From a checkpoint of a small transformer trained on Wikipedia.
Architecture: RMSNorm after each block, rotary positions, no biases in attention or MLP, normalized queries and keys.
Each number is 500 + 25 x the weight over its row's rms, rounded and kept within 0 to 999. Layers, rows and columns count from 0. Numbers have three digits each. The size before them is the row's rms in percent of the matrix's.

# layer 4 attention query, 512x512, rms 0.082, rows 497-511, columns 192-255
097:490500512482483516497522519492457575488482487478481528517490515466523491500518505506457482468509504514454482476488514506513511556468485512476473522443489462488500493521511449497464472497467502
086:511497513460483542485515519500487544474506498515532519534503478480513519509481490453496482487529444541493512456485521511485514532506499508480443515493511489506531480529529496502475501475467493
101:537495501496518479493530492511497496499516524542447497520463527508493528531519517487499493495502519497530462475472516473462514512499441466518455491506480522490485477492516538496527475534505524
090:491503500534513451503521508515486449533504490479491497448502486503498501495527519524482526545497540502499492511506492513511486480510499469510507475528497516478470491487483506503516500501526517
099:494467529463524549490514508490469493506514517567492555511510522500486472500518505505467491480532476506528502476465511484507500499507446474499482503460481491517494507530492508473505514487493505
084:492475476525531479497489468508513498544507493477468454465526484495493493480504498556494522499495572497478491517507478493488481506480521463492577488516490501502507480463480471478493490504523516
113:520483501477537508465537468532503405542500510465485492474509492519476450461513495552515499508458509466512521513531496509511465460517542466518502472508498501492494499467479523508493483497508479
101:476512459478518498529468492481513456502519478519445487437476500521477514507527525535499515510482526466505503496489465492481518468497502498506507470447504524519479518488509494483512477530530517
092:488512500520526509486512498541518535488518479461482487477480531491484476495525503490457475488510531505527495538490502456544483496521496480496495484451488484467483509474520490485481474535501503
085:524471493513550496504489501507533472525531488504449464477505507514478471495516503570487508488477571471505490541513477480526449489506496479503584467499490498482507523445489496461530495488517536
114:537435495514497481496509510526484476479503512513504499490489481493476498455528488498492500484517488493521509533480511489507488457502467512555481514483516485495482517520530543528520527489510475
093:501538500483521480522469488499535496471447501474506509483476493517481496506510458507535479491504522457515507540512496488481518505508525516529415497525527506505481502450510519556499481545483529
137:491465507487498509485515473527505486441515511500494492466496496527458483451509479508530472512520493483517524521516507501506498487518517474533426494452505456521487495506511514555485484509507472
139:463521472474507522480475498507521471552471490505536493493523460511525496511452485498531542502482488491499500484529486501461510466497553514478495494551528525511523481504490510493504506496545482
102:478533454529483480538465516472537490487500496527531484481524476543524486533509533517485511516499550482508459517547441490494535490512497518551535501525512524526510509474477499524482446485516508
# layer 4 attention key, 512x512, rms 0.0796, rows 497-511, columns 192-255
119:457508485480487499480550523504518521518501510497478522510518514506526500513482515463478493516512569499504466490485486497493519473473484513513487516476487525496477523530498488477483494466502481
126:487500501465476497490527521513520488488519523501491521496487502498495518506484493468485488521516548512496495463530494512500483474486516483489497500517502530522477503511517529504474524514518503
110:528482505482478482460531529477507495459547508503497481476492490486492471495471499502525494522514507455491520489565508500497512474523503490486508465536532501477473517541554504483549501522534528
098:532470525519518495485527472497442479519493441470476485463507507498497469515502511501471510498504430533505507518477532508514519529553499522533492516504509478492492461518484489507495499499483509
105:493506497504508544471524501510532521497506523486505467476466496491497503491448530535473495550501511501511499528530481485454510424478483497504497489495510503500490492520545531524468502492567471
099:512455491542501480475512479505477540510514484514499493504497497484506509520524494491501456460511459521509481531451481488499533497482442520495513545489500482498545476518481465482448500506493473
109:526530499524518524520445466488474491481504517503514492494479515499478495485561473505498489472487434519525498527463490505488445539499493488466490484496524511536508468472493510520544492505491495
106:517490453470492501465519488507516514475470457510490493472478508492479479516475507503492513485493494477491485536531510541508500479551506491415510518523515485502500466499509540479492486482531472
097:472527460507513490465512505466520491481468481472537472489473484495555520471534523513530493480493525509477478551522474482456516454491481512469495506463510497509496511510511508499521463463524470
124:548486483529507525522455476482484520501495500513498469523527496490522494494508521515522497437500429526515492542464486481482526499478497497523522510496511484491556496521493459483493495480498481
110:545512533481475510480520509510506489490507512477494499468491486492492494465467508544500505550473493473517533509542528484488500482512498558513511484470490526486465527501494546507483536554490511
118:509550516485518482538486488451514513489486490483483494478507518505499505477536493517495518502489531491518489515493514536458498550528532507507535469519511518515493534464491515464560469527484534
105:538554496469482463490521484500510514468487484484475517435479535543482524483483484491485498552511542497526489513554524530476474492489538489472506486514536498535489494477478521474517484506505511
093:485494513514483523514450493503492484473533506480488494506487488485459519511488480515536502489508451492519509517485479524520463508497477519451516495489510477521523489499511515430526544518466531
105:527508565486509473510517515487496511497502480520513523515529537527516535482502494444492538502498502516487466480487531481498491534491499494484516530486492461470521554495470470525478513500454517
# layer 4 attention value, 512x512, rms 0.0724, rows 448-454, columns 192-255
082:475525453527531514497464491489489481503475499512529504524508467524499532461488500465531509501524522520470524521480480491536542485501495531472498530439507473482516528482466524480470493481504511
086:504519562466464486487554503494466471520474505476478560518507528468476517465561477494525506553545441474527502493493528493512531531446470553512428551527526482453495496512543502538532492469500555
077:449532449486516514499534499462502506500497496477566504459493486523526513468457504505504489528465495493490560490523523475488500485463493464496514479535517474488498499478449491500476480481538554
091:492500495533459492505474533505519506508497518484456471501512489456494466500490490527518493441510464497495435504446527470515462488514536531494511490509468511505510515518516493487482513509484487
081:494493501537531511488534471542487495502480482509467559517479488504539506507542539518460479502517509470523536468535488454517520483513483485532518524493509526493507499468487474494484490454523484
082:446516473493474495503461521508501510481500519505535464532485487515508471458514507539482498485470518501523485452440509426480484468513508512540497514521498459466485482437508497485506482523529502
082:485543511484534487507509477502507542511510493512509523524483528515500514478488506520524502520446543471493519485567490489528516527458505466503478469521503512534502536487495502539514498504484484
# layer 4 attention output (transposed), 512x512, rms 0.0777, rows 448-453, columns 192-255
086:522524473509497514493513487583531504510490490507520527450446501538514493514478489533502488530530500477460525452535481487478499497500496491505506590508527503501497483505524494521508521505485502
082:511513494484521496455478502471508500458527488510489486453543522489522500516474484513481512459493540496504492515548498508421514435526518497503556512484462517497512522496500444508504527505507474
080:528465511498501516535519460544485493562492505500497519477519469480491475481486509526495515492516498499486476521491459494500520481508497516493513607452479564491503492479507504483544518505506476
086:482523488480483506481518474519478512445475527521544505510502524479478553504503493463479481511501519509487542500511483504485500543505490498514503449500480393491482501509491513538518492512527486
081:490513531493534480530472508449534480508497488496502507463477487553472500479508481460567507526489515511520514450502495496531484482472504512457512485542550485520487504444474544504494517511488539
082:538471506512487478536531488549505480522504515497512515503496470441475530423507468445530474531483489507510522515512526486565499538505492505479505576463518537535474495507495531501493501508479486